config = dict(
    n_layer=14,
    head_dim=32,
    norm='rmsnorm',
    attn_scale=0.177,
    init_std_o=0.00645,
    weight_decay=0.079,
    schedule='wsd',
    seq_len=1024,
    doc_mask=True,
)
Each number is 128 + 24 x the weight over the matrix's rms, rounded and kept within 0 to 255. Layers, rows and columns count from 0. Numbers have three digits each.

# v: layer 10 attention value, 256x256, rms 0.237, rows 41-95, columns 192-255
# o: layer 10 attention output (transposed), 256x256, rms 0.2, rows 41-95, columns 192-255
# q: layer 10 attention query, 256x256, rms 0.214, rows 64-108, columns 192-255
# k: layer 10 attention key, 256x256, rms 0.192, rows 64-108, columns 192-255
v41:115154152121130135066183114141115089131129107131128128088152141109152100160119071137154121132121108103128146134134092113143131155129160124127140155085114136178120150100129153145121112102110148
o41:070142115148127161085150156093082141110123123116113114119123129207149141189135140164083055082125131123165110124156163165100163132109176122121138171174102164162117100149129114103119095112146107
v42:129162107154142115123120142128111132135137141122146147154154146117123119173167131140132135110103125119149155123136129165212126122134117142104144093137155116108115116137114117100131145118115135
o42:136167138097057077132096141120106172103123121123132129153097128074185136108164127114176169113136162095157114113142117130101144146183101074132161134122137124154119132117141174091096132159110103
v43:108111157109103153165113106109144128135090153146123137098142117098137116158171173101143133118092127122120164108137140142113090143153127172142163155153104129136087132212129143145121133150143112
o43:171169109140087143090134127102109157110159189154161131144145107132129141081112096190108111115085138123122134149136062140148112100115194105142150130125127123150154103154152133131063091155124102
v44:119116094120146123151144189117116087139177125149130126123142127078127099117162103133132125156095149109122107080119182106101126099108117106155135145107151122098124073101131123148127115148121113
o44:072122130162177163138119111130140135085110119117110146092100127104131160090122126149106131062132157125084109101117120189114148111089126133087128116132146116186168138078136143118126065112115094
v45:120107165149127125133134151135159159133114117152150154149110138109099137123141120116149109137148128127119097120127166133140132122112110159157097103133114118115148121126107100132104140149132133
o45:161127100122157114091140095068110096094139162127145142084132104101152147153145171095083159100181110140091131153128169115106126150124091077142109106125173175080144150162159138162112176132173135
v46:113146147148137125153133097118147125133123171118147109081127118137143163114097118115122082132140150127137136127101126108155093113121133139150136172094184144154174146160135153095138103111121105
o46:163074118183154157142129121127120149119122129174124126149113086104153133113121097205132170127118162139201100173105101150099131122128118173129122139122127076128116126122199127094057173112076215
v47:137105119134135108138140139142140113171126156133142071106127138153142144133111132108142097125106133121127163151146131140119107152167120143141143128119131129096147133115148116136139143146118196
o47:122194184131122145092151143129179155143120089117086137044108106144175156148140121127130142121137130132137110075107140089139159114098182193200179157161145130087157148114156112154122127113052161
v48:108115144141145095114134135126098121143092156124094097107109144139143167140115175132105157141127161129111120139109120121120128150094125108133132133155115118119158128122127172133138154158147113
o48:160128154101126090150133132124095126165133146116084103152125102152122129124131157118102174140146161125090123151143150102121132093178152143156073121128139124090063182111135107094091147142137124
v49:158124121145113089153162121118157112147140176148140092151131131117153123118107158126103155118150133104110142126128142140131160136112147130117134150140134129148102153178128051142159095153123079
o49:126188100075122103133125126106160135167137143083117166124108116100143121079146129116140113100133078138138126100092134105107142125093088093098119114149135098129143086115136156121149154103115139
v50:142122150177138109177106075124098162121121120132177092121074130121162100128154099112069139118121154141082134155112150128112119157117120099131144127094106184099116141098095145125127129135131136
o50:101182154143147126158135186089114121137172111133086181120143226103109128105163114142144106122115144120082156150134088130139141160180174129138111153120133114116163108147163141125146159112142086
v51:142139144145135095144092117131135087153136133146103087118181131123133117094121135146132103137137174116118102091153118142092123127142129126134106124133145101146135094119128171145080131161126202
o51:127098113138165119102114122145140118112148102137112124088146131120151113119141126155131117121117077118155122145122137130128127173122163063129106124096132163129188130175118053158172177133118163
v52:112152127097150122137085100117127144132112115153170097091129154121092130107138133115116141186133070077088127118095143131150101123083107093139131127118107103163136107094154088109121147163136181
o52:126132139139104120145170127137105149127136152111095115129172152106155158110151131142140139133159108131102110143153123122089139157142080180117117149136133128120129172144147138140140052127121106
v53:120116105130110157132131123118123125127124106119172108122111167131119128132128127091134133104189115100125148122137158126142138095141145128099147137146144136133117130164117145134125148148096127
o53:115148105108177093151153165118171124139116140206120151128137093079093117138102120152108067130120163154146174128083127076112088120124101106176120161104093136129155148099102146129114135110114112
v54:128155126149121129120122129096137108146097145095115138126120126120087107122109145105136122098138132131127147137122120131151107109131116113161147118117129117131098092073111105126113125168072132
o54:084114126116164119144140152169122091132116154110129127119123219112125094153143159146116142096113135143087129101152110137099166139146155109115150101132144115092165141143106072072136146103128144
v55:135156080152090122127041119172122142138166134122147130113128153105096135084147150111152129124153103158139125145151096149158111112133112136142102128120082176110098148118119154149140154122119138
o55:111143074100116175157131135149107139132182128123060136127126132168100072135116095119125110114103153148135093127114150114100121086155120120133108116105144175108117108137121152122204063143067148
v56:112145086156106098127133128158104146134095152148109147129157135145139144054117125145120143129115135160137117146127136136120115124130126137098142141140098165120101131144114146123133121152120148
o56:123082185105154093115096078131104131102127141122139157136134137090087130140128088143129104142067160122162129165141113131123019128135137121121076151149166127091090139131093135156143110135088166
v57:102146129114066142098117099155162139127136090139126137105130108142108136146115130083153110099156143139137121144124128199111132102115149121119121128133164130149135122069117109142109144154103145
o57:161146101138131086153150133131117170175104155080137118126173158124101123129123100142115124109139120105120117125164140114117095090106104166084137162149116163152198141150141139103136145156090182
v58:081118119149114085088133137123146180121148098138098126110089125091083148133139165170138109170153114153106110130125115146116137122128071125136115161134152134185104129128159137129131134133126094
o58:168146119120126172170136096094102119209088116109123140150136105091149089107088112091116143160147153136141150147132079070162083086147129118124142162175150110099142168173148128161140159104139151
v59:117135095141147116124131103145140145132106107117127167133136156142091135084068124110104153175145132117132133098110099125156098141154123126129137149149160107164113134148085122095139128146119136
o59:153124121131107130099168091218191103075113155134149117106109131118112050136154102136075145150139141133126104141067122124108106093117119138121122060115169106139165118092180179140144143119179102
v60:125147145147115103161137108103111167110159191110113077151160164106131143157106163131165126146141108137171111110149124110138121142100138104113147133100124141128147124131118132121133168122118125
o60:157147110072093122102147141098128097125104072092127166149079199150107135095160121119146093130124108132202088116146113151135105098138106184093178107126136128119082108083146087123142160133103130
v61:157097132130119135129145130146142114140115116148114167105143124125132083126156117170139102180111128147120152162128129119124126173142107085139136145133140121120134102099092125124112115139113122
o61:101130102126152154168095070155132116136120146119102133152129155123133149074149142113137132146126113169092096153119162115104161131081146146151088104144139136132114095156091187103114182128102114
v62:139120113102105107166121117132072160119108154109152128094104132163149141119100151156136127137145140137113138131137101088126088115127155155124164126112115133134099138154159117152124136139122140
o62:122133070124163151138134141147147108157133135127101120124121128078158115105127164170139144093123156127145150146157118106127121148129051150102153104156147087163120129155105116136127148107118138
v63:119101107161130137138129132135169124141136107091098127102158124157122122121124154148149165136111119107105130116132124129156100092102113141135140173162117138110126148078138122108117154139160096
o63:062156124122119089135100116118125111046097111102094106159150147131162154143126136157131104140149070132134142221144071103091145127108143137130117120166108130110136139150139120090153040104117116
q64:144123169114127112150140145130106118115108122099138134113142175102111146130151116144124123121179122131156120132120151109162115146108160137121129142128101097149114138156129149128130121132121108
k64:119127116125123117091126124141084126172118115132127134136128139137137122134100128120113140143108122117133118124124151124113131123131130115139118141110147139115136147101137123130112138127116113
q65:149147142110126110115128157109118145117084130127125170128159168118123124156120183071145153100161122121135120163149107128148118138119130144130168112095164079113117119123110159129133080142187106
k65:061086139076136135112149116144156114204160101116090127126121143101197148087115159139165124120193133125170159115111159079115166160138166078094202106041187141093125178105119133095111131116102134
q66:152171173111130140129160135108130154135143141120118150145126169087128136134122142130136136104102088146141131124121123129140153126142098140105118131102116093099123137132121132106142090164130165
k66:145121154121140141129152136151115134100138137138110118107122114122135123147146157144136111123140144132137092115100137128107127140128158141135140132111138143126109151141131152107121118142132143
q67:129110134094099131112125157130095098119126130141132106124151097113117127089150119143111152104158103139147092124130150151120103121118143120144113096197153193190111130084153122143118141116140144
k67:141120113135122142126100143110130150171134127121129109115147128123123100120115133131137134119131108128123116153127120105110156124124111148100127124076133128089112139101142086155121139139126130
q68:177145122133124143135163155130144149113117123123077122158132152122112114134148116112139141128106122132142155125127129113137135130157122168104159108112122092089114149134128110172109121126135145
k68:134160166119132142142122085133152123098107127152133133116120132124116118154146122152110144119121133129114128112118147146131107128140134143137118136128119133110120107121114165125131099159131139
q69:160133124132124157157125137129144085102094148105120116127124116139100108141105140143174113115115173126147132104123165153082097141122122158121140066125101182151111141143149175101140157117142132
k69:110127134110132140159111140145134111139149149144155151122122108108069150118137107142132145140188118084127164123107144069122170166161114131123137111114180140151133143135131115095116113115124134
q70:153097132103104110104125119059134131112091120131091165152138115101121125140128143129123127133119128111129118124095131115152124111105122138101114088139113093136135101144159111137144111149140152
k70:157118147125110146126133118103150136165127111108109114109118146113089147151119147144106130130140140139142083122126124159094127150137131124139170133112130133136130122115139130189126120109150097
q71:121128122103098144129147135093110121127074073150139117138141147136145104122139131133109142159140123113166133157099102119154136127129130133110117102138096112180115111144161121114133080158133152
k71:123105131146144133134129140116114139128123134103118126123129148139138096148128153121117090117100119142103118121133098147155102128120135151147136133133101120137151138114128128160126137128156108
q72:175109123132165108148158128154146134150112151134108126136133089145074127129145124147117128123123138154135124119142158139107110107105134096133144135105166099096142116150136121117148116083096114
k72:158129123125126120115133113130144132135113105151127128132116142096109134137131119128123152125145120130119142109109140108088111120152102128127155146102155127104121139150134120128143121119138143
q73:150151160128131136112060115081168122121147092159106149101128111091096146125112112110113140144121108131117110159132087125125119101152090102126111142100124101108145083100111112100123104092149096
k73:177126106142115119122151111099117166152081109121117108134121144090119119151143117134136176139126142126148135121141149088072167135134114123138127133147141121118123155121154132151149179127129080
q74:122118144155132157102106119159121155152150149125123113142101102139123152115128111137112172115131142152111085130153118149118118107161157110129130127131141125136145162096149173156123156133118125
k74:133158130128142129129135105153123153141118121137123135136148113109114143122130109126125147109134118133145128160143131121113125137143144142127131118097123142140121119114139142118153134148107124
q75:138140126087103170119147139105145144098130098128153114108140145118117104153122146119118092115136155107122137095096164114106141155115072135114139086154144130088137126099101125101103086164139130
k75:114098112126146137152135152134139128130151131112135123102099106122143097158125135113140128132111126135115134122088131152134104134117132139127130129137121125128131126093125083142103119171118151
q76:118109141104064152092150110113117136119152113122109152140121097138137145136062147118143124142130150131124131135082180135146109131150136104117120078150088150126104170134107094143088120171139101
k76:083070172112128197148114127186143116105168161163134126155159145093179210100061188127137063083176114155177131065080144080131157159120161089192148090066101100145150132123053084087101145196130133
q77:126111131103143090145110133096088112098133137146156137116133114108160147133106128107144090160113114115129092144148164144116104113111140112130122154128132089116138148145140122104137148152115076
k77:126139138124146115129129139117104135071107156129125116139155128137126150129136114137132130126132163150119127127127131112112128111130121119127136149135131103135151135155156116123126091122151120
q78:111139147131122147111087165115096105127075108095159126090156136083117163105191156121124125123128088136147100134159139146145131139138089143124147116147133127111137135123129131149142134150133084
k78:127143128147141135123101163130136100165132124128151131118129153109154156135179139128138153130127078138131154158113110132117129121135100138111145107114136119127127122118131115144130117126115129
q79:127141148133118129109119130119142135125139148109122144190087148136131126151127088141124137117134162133138139107167115110122130118121124125094144140124167125135158118109121127155156094117123126
k79:135090160118150140088121117125158126107136106153177139160115087120084138147148139127117133131127134122177129106121125100120132103084149142147138094119146133127120131112119145125136129121137098
q80:109138141133105134101157130140151128114112101145139159114106126136133135145098128123130111144114130146112116137123097146084116144140114173114104144161113167107136113141129149114148163150130132
k80:101160209143164107125135132163153110118161154124121139130156200112171173147162094122154122107125123165122178139101115077134137102127099079188131138122140102121130089155143172092160128155119134
q81:074102108127119137135120147115124121158120093148175144124103147125117146129112107138136133138085151131113151118131141126107104149162125133111131119141106133146148147148098151107123161106144128
k81:116141157121135126116132144129152120105132128141113141113111159134148108114171127128137133118135126145140151113129141120164122090126128144099129139106127108131108124155143149136127101159127131
q82:119134121130140116108097116113098113146117156151143135116104131108113144118117126144140135124102141140124122113148150147115127127145094128116140138118133162131142152141091133126129169120171150
k82:141117130136142128135122111107159116106104114131127128120119133140121106154168121148131127113136117133108132116133131160141123119126120141119101118163122123111119103127125132123119097154125146
q83:139116119116112115158099128153174083108125142112124108129102114121131121119089135138106095111129134123126125132100126102140123107128131125158146149136122117146119121118142114151117129112121107
k83:170144132135134127134110118121117118102122153140139132111114131135144109128128105123127128138110097126122127145135126154113100138143111147123103118124120143106147104095132137158123150116120125
q84:117135127139152115105131128111079163147117150129156131109124116115127153115126113114144134133132150095122116149124132117122109116135126101092124156139121139115125133134158105123146101129146124
k84:155097110125127120132081149149118114061109162148118124123125063125119082112141118114172180146115114125127140139113117098166102119100121153119114144138150165163146137138104118108123127106121136
q85:147093156151121129147127166141133120140125101134085139127128170124108124150125121120084154166110146142164144130136099125132133115123118142110138103138100112135098170155132099135127098175128145
k85:145144122123113126127140125127157123135106123116120146118112122139137117136151145156115106132153125136130116115121137146130086168133159156105145115141134126101111123146119118121139104146161109
q86:104127108140141122110101139139146154125113143121120103099126091146134134094119114138129160095164171128114119122113101127128124139121140119126115125100156133151119060117148177113159153121120119
k86:157116129117130132111130128105108157155123150123163136134127133095107131107084117110147141141107105098148137098124128078109159100120099146135139108118115143115142146120113108142126174120108116
q87:124130110121150093157126111137110106099144151122102118094113122106122135124128127118147150094125110103106111128143136136106126135119146125146141136151150139110136112149158153128151153113145150
k87:151128152130154143124138120116101135158122133148136113129135147113117126133103115129116138127100116127117097123119125133098146116121111109148124141155123116109132123111136129128125155122127135
q88:134153159163160143127151120144115163143106135118097128142084114139139144147148101159120133118100136095143130098112108122130128142160134121081139116135146117136101123109126110128129129102103149
k88:124160127135151133098099103135124116127118131126127143145105103144131124112120128164135142114125146159136135124138126151141111119118125115119135142149142120127127108116135140128140113127140149
q89:075115140172134151118135156136143157156104149093146115162163149152124113141137157123149127136121133121115102154151136112137150130126112127148128104122087116134124092138137129134134106162094120
k89:116091139136129129130150135119140125093123121124126160089098128114136123134136127120087102148153114121113135151101104142149122120138136159133136141098109095133137134150160127129131117145135125
q90:150109143122128149140094124139153092139128100110094142147114113151129132113137151093119137132158094097104073128129110192162122142121133102139149119153142099150140111132148116122116142128119136
k90:126117115116120166108127132115099157109111118145101141129119136130129172160128118102136119139105139112102144150147101167100148115134106126140117124100079142137135096148099130125141130148119101
q91:126137131136109082135138124131128109144107130155124126117137120114131120099096125137095106123146131147103153168126146117129121123126154142143131136100109148098129139141108144143130129133176132
k91:130128126146113128137133128121131129131113132143158124114138137139128128130114112122116135120121123143129126132126117134136133142116121141118152125105120116081132134111112135130118136107126123
q92:145166140111141134110131105111115119153163136104114127147112138128109170141137137154086127135137143120116154123114080153123137146161098114148129124119133109126149128143140114116132094116132138
k92:137128144143116130121133117127100142150136126118123118123132136103114168126153166157124131114143158105124138145135174102097119128156128102172142126153140127123133131129122129139149134114147111
q93:131117109145109116149127148136107107117130109130125144113101145140152136119119104102108140114141123074150112104085139129153116123148112148087119167151136109125109126142133081105102136129128122
k93:131113084167118127124142147103097132141123133118120118158132171107187138139120120129113149137094122100143103130144122135110116165142141136118148135132125124112115193119150080159134159120101140
q94:124103135093133105148094117120149120079147109114115110130134121104124088136132130135137113142126123105165162131104141143103165114122153141129143100132124147117102131125092137172134162103130099
k94:109097148136129168151120117152127137147128135121112113118118089136115112162115102125111110129097140110124115122097119125122152116138138147119100132127149138140112128094112170146121092109136131
q95:123172123108117117096114129143118133082108109094138093158130142152137137144143103147173119114144142127187153095131164110151117143120118133123116113112133146111128128145140121155144142111147120
k95:148161138140149118123122113131134112143112126137121119149114119174138134125142134161155171133120114170140171147152157127131146130154114120132069124130126146118151115145122152107136139113126120
v64:115132109118133141167148137135133143110107150112087128142138114137142129120118112125113100140148161117101082135146106141137162116130110145120127150112100121108148155141139112142110124156092108
o64:159112121142096108078117152132133105166147118116142138101155154154121100156108148135114159162111117115112116150145147125142140123134160143145137126117152113118109099175123159111138115108167152
v65:129135114117127191147148138154125105108134144111124114088131156110143105111108116128132116147139116106107101119137119134123126119141102130113129133142112145130109130131125108127108154118113139
o65:142122136145107097110131096137126142126152153139103152148151085133131136148137130130106110126093144168101104105173126141129102125119163121120125141097156123113138163139139120125128124113156129
v66:130122094144161126109134153093120102099152141123140119111123112097146152149113155125127084126140114111135123150093107121131136124130098117117150139124101079109119100128132092128117161145112128
o66:088094165133094129135124111148104119152093138119143122140156135142139117128142107153111138109107115113141142133149134135147113133128139113166131110127104174125150121119123134122134104140103113
v67:101123128114089159185135175156134148088132141125080132122134132127146149136125109137113136131122173106077086120141129130129154093186132128107090139124134160133104134145132119104137113146126104
o67:150128121141163120094135140136126143106138126103121135134099139138126099127148165159148127114136127138107150131112126144159120176133121138141167134153124093101152109160077137149130133136092143
v68:124125099148130136161129141130163136090128162094096136110132151124125139131140130115140132132125183153115138100138109159128126133138128104116133140127139113136130135110131112159133138083131104
o68:149132159119109154163132124140138146183129113144119095166100167139110092162075114134113094129123079127136110119129123094126146122141136155140120123131113131103131144141135121131143137187128130
v69:103119116112117232143159155189082165065153187101057105089146129129179123119074104114085100114143203093094050092156070112155142145171080055109156214161119162115117124116151060133117099146099150
o69:118133144140153131137117122112167138092107143128155139129178127105109127124123136128091101160103134136130132141115094150124136127110136136089076146106096122149147135160076148121135107141152138
v70:134121132129131123125162122089111129094137150137143128131139138134128117121132136140143146155145112147148124074140137151157140119140116111141132155126152148105138139134133113144115121091123133
o70:134142111121127129139133122167172149137126096110119126122111146145133148119128095143123106099133136145104125131124116134101114148154140125118112125091158128112102105142141146120143173130150106
v71:159119137135125109115103121132113117175123116145164164121145152131114142136120125130156133109111120141136164125118124117113127123125150153135112099161115119132130115132146171124132110112133110
o71:135160120102162120117151138115144132120129128121122090130092144138140151116159147146130137082166115131147140131112132096147122132097121131142136128121155139118139128121097108143155159144130114
v72:146112119141115112132123097129120131126116118131164127133123107132144121124124123112146139131143140140126152135131152107112128144112094153149110108110132129115129112116134136157136140150159119
o72:103154119149136136121127143106118137183133097146153129145132184096102155099168165140132127077119107154147130142146120167119139126144148118134141128119100114119157134122130104117152113082113085
v73:122115117169127104128126129128125128130129093150127115115116109152117111149141139151145120124116103119155138125132141139113115136101151123136113101118136109132124128106148125154138154137114145
o73:133103151130137133148117131151121112168140180100132161115167144093160165122105139112080114115108129149084115156149118145128115156122146110120119142136115131125152132139116125131126120085128118
v74:126157125167111110124131142131134079125118113126172121131118127134111132133163113149153129101113098147135174136096164113118104154086093140155105087113125135124122139124123143135134125130150103
o74:135145129129171119117105122099155158136142114143132117171117111141129147121145153095098155103134126126152133121128120128133148104151150128149150125151142153123166133106116124155143110107121140
v75:141114110122112131101093120111112116146131112143154128151126128112132170132153138152134133143159121150128131164123123144131132102119113133164128090149124117114109121131140101124139141136125133
o75:137145140129173088120124146139152128142122134122130182150119137142139148115134120108122116121085136110122137133116152133110116130118151158089119142111098161123121126133140136133120129138095107
v76:142138129144155103112106129120137104172142081150140138134121128113117159135123126157166131119127102101144162135126118121098106116110127127104111102129120131111134124126122113100123142125091143
o76:115123140117143148159128139111148131108127138124131100133114119134095095120137112123114105101152152127131123125137155120144116135115127118146143119141098166176119132144109141158155128151154131
v77:155138118139130102129123137108129113139128126111137117134117110158088125138159130139142108125142093140128137111132147146095122122088102140132125118107143096125141106088149130125125117145134132
o77:131114160129109159100126140146140125151126106133156113118142110116150132140151151139141152137132163121123138144122145119152140114129108090115120135150131118118114124144076148136121133127128139
v78:133102132117114146130108142126121127125145126121121140153114140108128136103134124134160100113114129120182137106125123152092160130117108147101145148115133129126137121127113136113119142142149142
o78:139140131116150119143142123104137123129134142127142137076092109170136138128121121141133129146143139121122121125140149161136112125175113089132120108134111125136117148129144124125126121098124119
v79:092134137123106123149128184144127168119122140122116148120108122105143107130120127148122137134109126130105114115120110139137136146144159148126103166128113120126135135128139112121133107133119157
o79:127147110114137179079134137120101094136118132143173099148144119168096132115129141085134126179125155140117132160136135129114150146138120151120134130134148143134113108120127132110125077147114135
v80:139116146156134129123133131140150112124145113126108129125120131134130145161133138122127125134145118115117124121152128134135147123102132103126120137170122092123131145140124130143110135125123143
o80:106123132083123095153118141136157118129146163133165122131164099135127160137156112121107101123111108103146143129096111129119127136158129143124131116089110112165146114141112108114148091129142135
v81:117119099116112086133116119120128128143127112142130135165123142138116122122129107113133117121125121172151152120145107096097124143146141148123112133153157129148125145104103125146125142140127121
o81:132138144168144185137117135133126123123129126124113141114105123118116157128153145130148140135127111103087113140096126148137109146124126137155135120125082106114117132123135147141142146089116150
v82:121104110114108179099167152099149132109126143111129116139110137133140123150119120106114123134102130114153104140148122132138144121169125154098109142154113118125113126133139083098121104117098135
o82:130154116109105096121093124108080131134154114121144129129129132121113125107168156174167127131125143160121143135104113131136134138110115122141150122130106117134141138141146166120123130105137125
v83:135136125141146115107133139120129120120139155097129144114151146116131108110102127092119116124140127117125097090104122124123120115138128121145127150170123129141137120132132132109117140120128180
o83:123139138085143113111129114174091133095136105139140094142111126142116150121142144113116159148129110122124144128138106139154113110129143119097131175140116128117153122087127138154127088115148098
v84:108134146150128127127154132137151148107118129107092119106128135111135138153107150151106077105123152106150095132128112137130115125153098111110118148152105154120100109122134080126127129154122105
o84:125080106107130144162110119113093120134152125130113129120117121152123100121121132124098145163119146165108136148141117139110108121115142148080108126083135119131147121142151164142117130137125149
v85:112134088096124144143127111126141123097160146070111126120118124129163119124119125123139127134123172107124114104146092128194142121136142129121117185159110134082110142136135111131100133106139138
o85:123106116151117132145118101149121111119101126124102131112140116164119133126119138115147095127129104180123119135153172173112105146158106173120082113096139125146155157115100162122187139131119096
v86:141122122105137145126146187114093143129129157116119133114129133126153096182097115136141132139120133118126134124126097121162119144135146136101141126162094117108094168128117123136142159125128160
o86:084144151156158098144103119148137140155132136127135139121121092107088160106153099115083121103165147122126087142147135103132131131121107111143151090090116158173138127118133092110158097165102117
v87:125135115099141120102122128095136113151136121171163130121124115112132141127154112119129165103131124144153114152141151145117131138125125124143133128118139147128127127112114119124128168116109138
o87:124119116159149108137165126138129144161115122107130143138088121104152168138104171132164107125110127128127128121135118114140121104113148112144114114117114124124120115129155092124136122159142139
v88:124126145114126190172139130141092131105126150123109130105144145122181116117138128129093122145122147125105077117130078115147122135175137124105138182124117137113125136122121085120120098112141124
o88:149135101161118130088100141131129132107164150133118141138165122152119120139123132116144121106099130127140155099128137147125097119100133119145124120161130145106132129109115130104137142141115130
v89:127122136134134125160125145113097132094120139114107122125147154141136126124102138132097123131123141136130137101140130127132113144149108097131123156122121161099107128156133111094159117127121118
o89:120128139142150174111147089143133143098123142113112139106136129123131136137127133124115142166132119152109078117150120151116150092095153126138132127141097112149148123075142112138124122140155103
v90:155134146096108107109137091119132108158128133156152156153115124096149114115109145097137154126141114127134147158143161143153168077103130145152090117140133098155168116133142159140132104114088147
o90:089129115128156123136137131138155115113117085097119110115141107186115119139158129126126118143111127151116162108139101155133095168097122158113142131104143129127125156145131130135101154123143136
v91:134151133169152121149149120119114079140117139116156142122137135111159166168129141115142135157125137141135109130131132127149153151151124128101133129163137154115142152135112120124107125114171115
o91:143114120114145117117113139147151172125156128150102104113085141118128096118125115154108109108133118118147129105099094118097091095106130116168164120093143124137106128119111122128143107128103124
v92:127135142119151100144116116108127124143111121169140112119127126099110126105117108111122131116110098149159151143123135100120121127129104145111121107116154145127144127106143132117154155115127103
o92:113149103138117119140132120118106109133142127117141133142138116152173126147130142142151136085106118140153117120116122140113123138133163109164155136158145119112125133137126100143121141137125136
v93:098126116144122180162181155141117126098157181095072129086128158125154120171069132124098101157155190104095079076115076126178128163148131084093126204160121126115102156135100083118138101130133148
o93:097100137141142140173136112175137124129141178159136131124195117157113150123124078125105113123129109138078109156150133109133116131123109149145135142100137153102116127115165135112096116122132151
v94:124127123143089128142123135145138141117140123135113143107166130134130157145121116123134122121106120111119122118150111125160170121126165088108104114130119115122143115119129100105116123105137136
o94:107147116131143138138144116130120120100131130111118119082139120130138107130115133151103124127127163131119133155129146155107131144103100131141156139130124123158101145144106160123129127137114133
v95:127124122149142168142120138149100173125145136127065105118122124123150130136099151117116096085153125108101125115123123128089143133163133130126142154139129121136122094132135083139152107140146123
o95:164148126142125087122119110112178101146118148108121119135121133120113125101145137117136140132109119093177115143167162093161118091095128100087110118131121152126119108155170172162115140130124140
q96:143137101126098120190104108124118174109154114066110121147122131099078142093133115174121093119158149145107152121173114118120121078123139118144092112071159157159144141150145159130118157110131138
k96:137130141113116131116124135138111113137136090126137127111129131145113129133111140166137127134121147145116127146130141116138125123112143130113109100119099116119119130126138149116137145130145142
q97:102128142136157158100152084131148113102116111177126158119134120132138099130137149097156174144110107114155112142108138158133167154105131110119163128195108124113098121099144129132126124148101120
k97:157115143108139129113128141105126110125112141116143125107134139125124149119087115119130119116123106115115121144122170134128139117153125136130115113138125149125094132144133106119130149142135168
q98:161109095132123121139148147163137144130119125120113138119119113175145118113108143132103140128136107106125108133120098127123156133149116128103139154177107085101126097095146066117081121105174100
k98:131149130145139133121106111118148143102121100149136167122110133128135129114151095161112133120152123133124120121145144117118121133121128093127128121106128168149148124141121104119118170126080126
q99:144139124109129112139114109159123118153143111132105141142101144162140090143124105144101120126147163117139163128121090126149129131106134104136152127140094114112118106150135121143106090141142132
k99:144154143142131103125143137094134140126134135131150133143143155070125160142129145113146079128102089151126124114119151144119098154135131105137095144107145155101119152141131098128131132105168140
q100:148144142113141116144149151132132145125138091125161123148116126115142122130092135154124156145135111135122138105084138176132132165125112132161089121160125128119125145142102108131105115119147112
k100:113125118129127145139134140131120156114145112161120138167120127155134105128138147158136106114120196127115134156143124116123144127102122140115126123081082129146165090125130153057172143154079136
q101:159132158143156126129184132138121152131107143169110113191109163163124137148133088150104125123076135116150179122100107060138157127125153177122168130149125138104132167117099090123110110129080144
k101:138128119101103133107128130122142152110119121137143137124109128112163107110131109134151124124105116129137099139116125160136111086130116124126094138142146131139100093145138106152119125123134152
q102:189120103123112126102143135124123138139167155137156137162107142142128088135110139135097159138115128162149134123120113102128144092129120133137129101089081144087111119106099109125122092095091182
k102:104141117135118115124143132150166135120125130107149097121132123139161114143145143115127157114106128128127133119128112125130156118120110132111152164161150140112136115148132130150091099116126124
q103:148163140150088135118149138140157184097100140157122105177094143118145126142110087164129159116110116123201140117104152096135127120135088145096179075116140140119136086140123133144155087163110148
k103:123124167132135145117124128126147156115127123127120092137116146153098121119122111137164113132158176087095132101095085161157139124135121133121082127160109121137080115141158144131087115115145128
q104:155144138151163135152099149124139185104170143115108163175077069133113138102158165160156144141102119102102126059130108149154110118135117105128120141124151122089096134107143117151143100085199164
k104:139162133105139126124142125127131135139127161114120115139119139133116121142110107141105111089110106140119137141141154146136138126126163130114146122160115126135092103139136163114144138116179117
q105:105157110101153139144130130088079131105139133174157102132112121142171087157087132127144138114102112149116123163105122158145135108130128079185136119137149140160112122135104107128091121073106105
k105:151092108155133115117124128122124107143108150078128098151111096140165113120146119126130149153115130141149131152133145121155147126119125158118068114184101135113109111085151126128088111108119163
q106:095111114127158123131158093119133102147119138143114118132175089141103147116134157126135148155124105144145103172177163143166148149138144115138122126127126115139113130140113110115098168130136113
k106:180150145116119127117144127113116118142126126142120118115144155100122151116121124121125103152103113109147134136127101088129127103105144145126153123151081100094096148159109152142146129139118128
q107:124122094122118145115117098112133128154129130096117134106121109132127139132164116134154123131112101080143099121146182128161143126111164108136132098159139136163129145103127142097214171113127121
k107:139114121120120124131117140131134124127146128136149125131136145121152097114094134130117103119129110136128143122123084126126115112128088133124113111104118133114088122182122108137132098123148151
q108:149086134155114118132118103160108176105142100112085157146123115147113160127142078139098154106131171128110144132142131120123146129169135126103189114107147123122157127123156102144111142130051127
k108:113143119126133124129144109134103132115111148146111118146096109127134158146155105159124146101127127105137097133124099117121157124096135136124146148160127165146115123124141129123137087105141166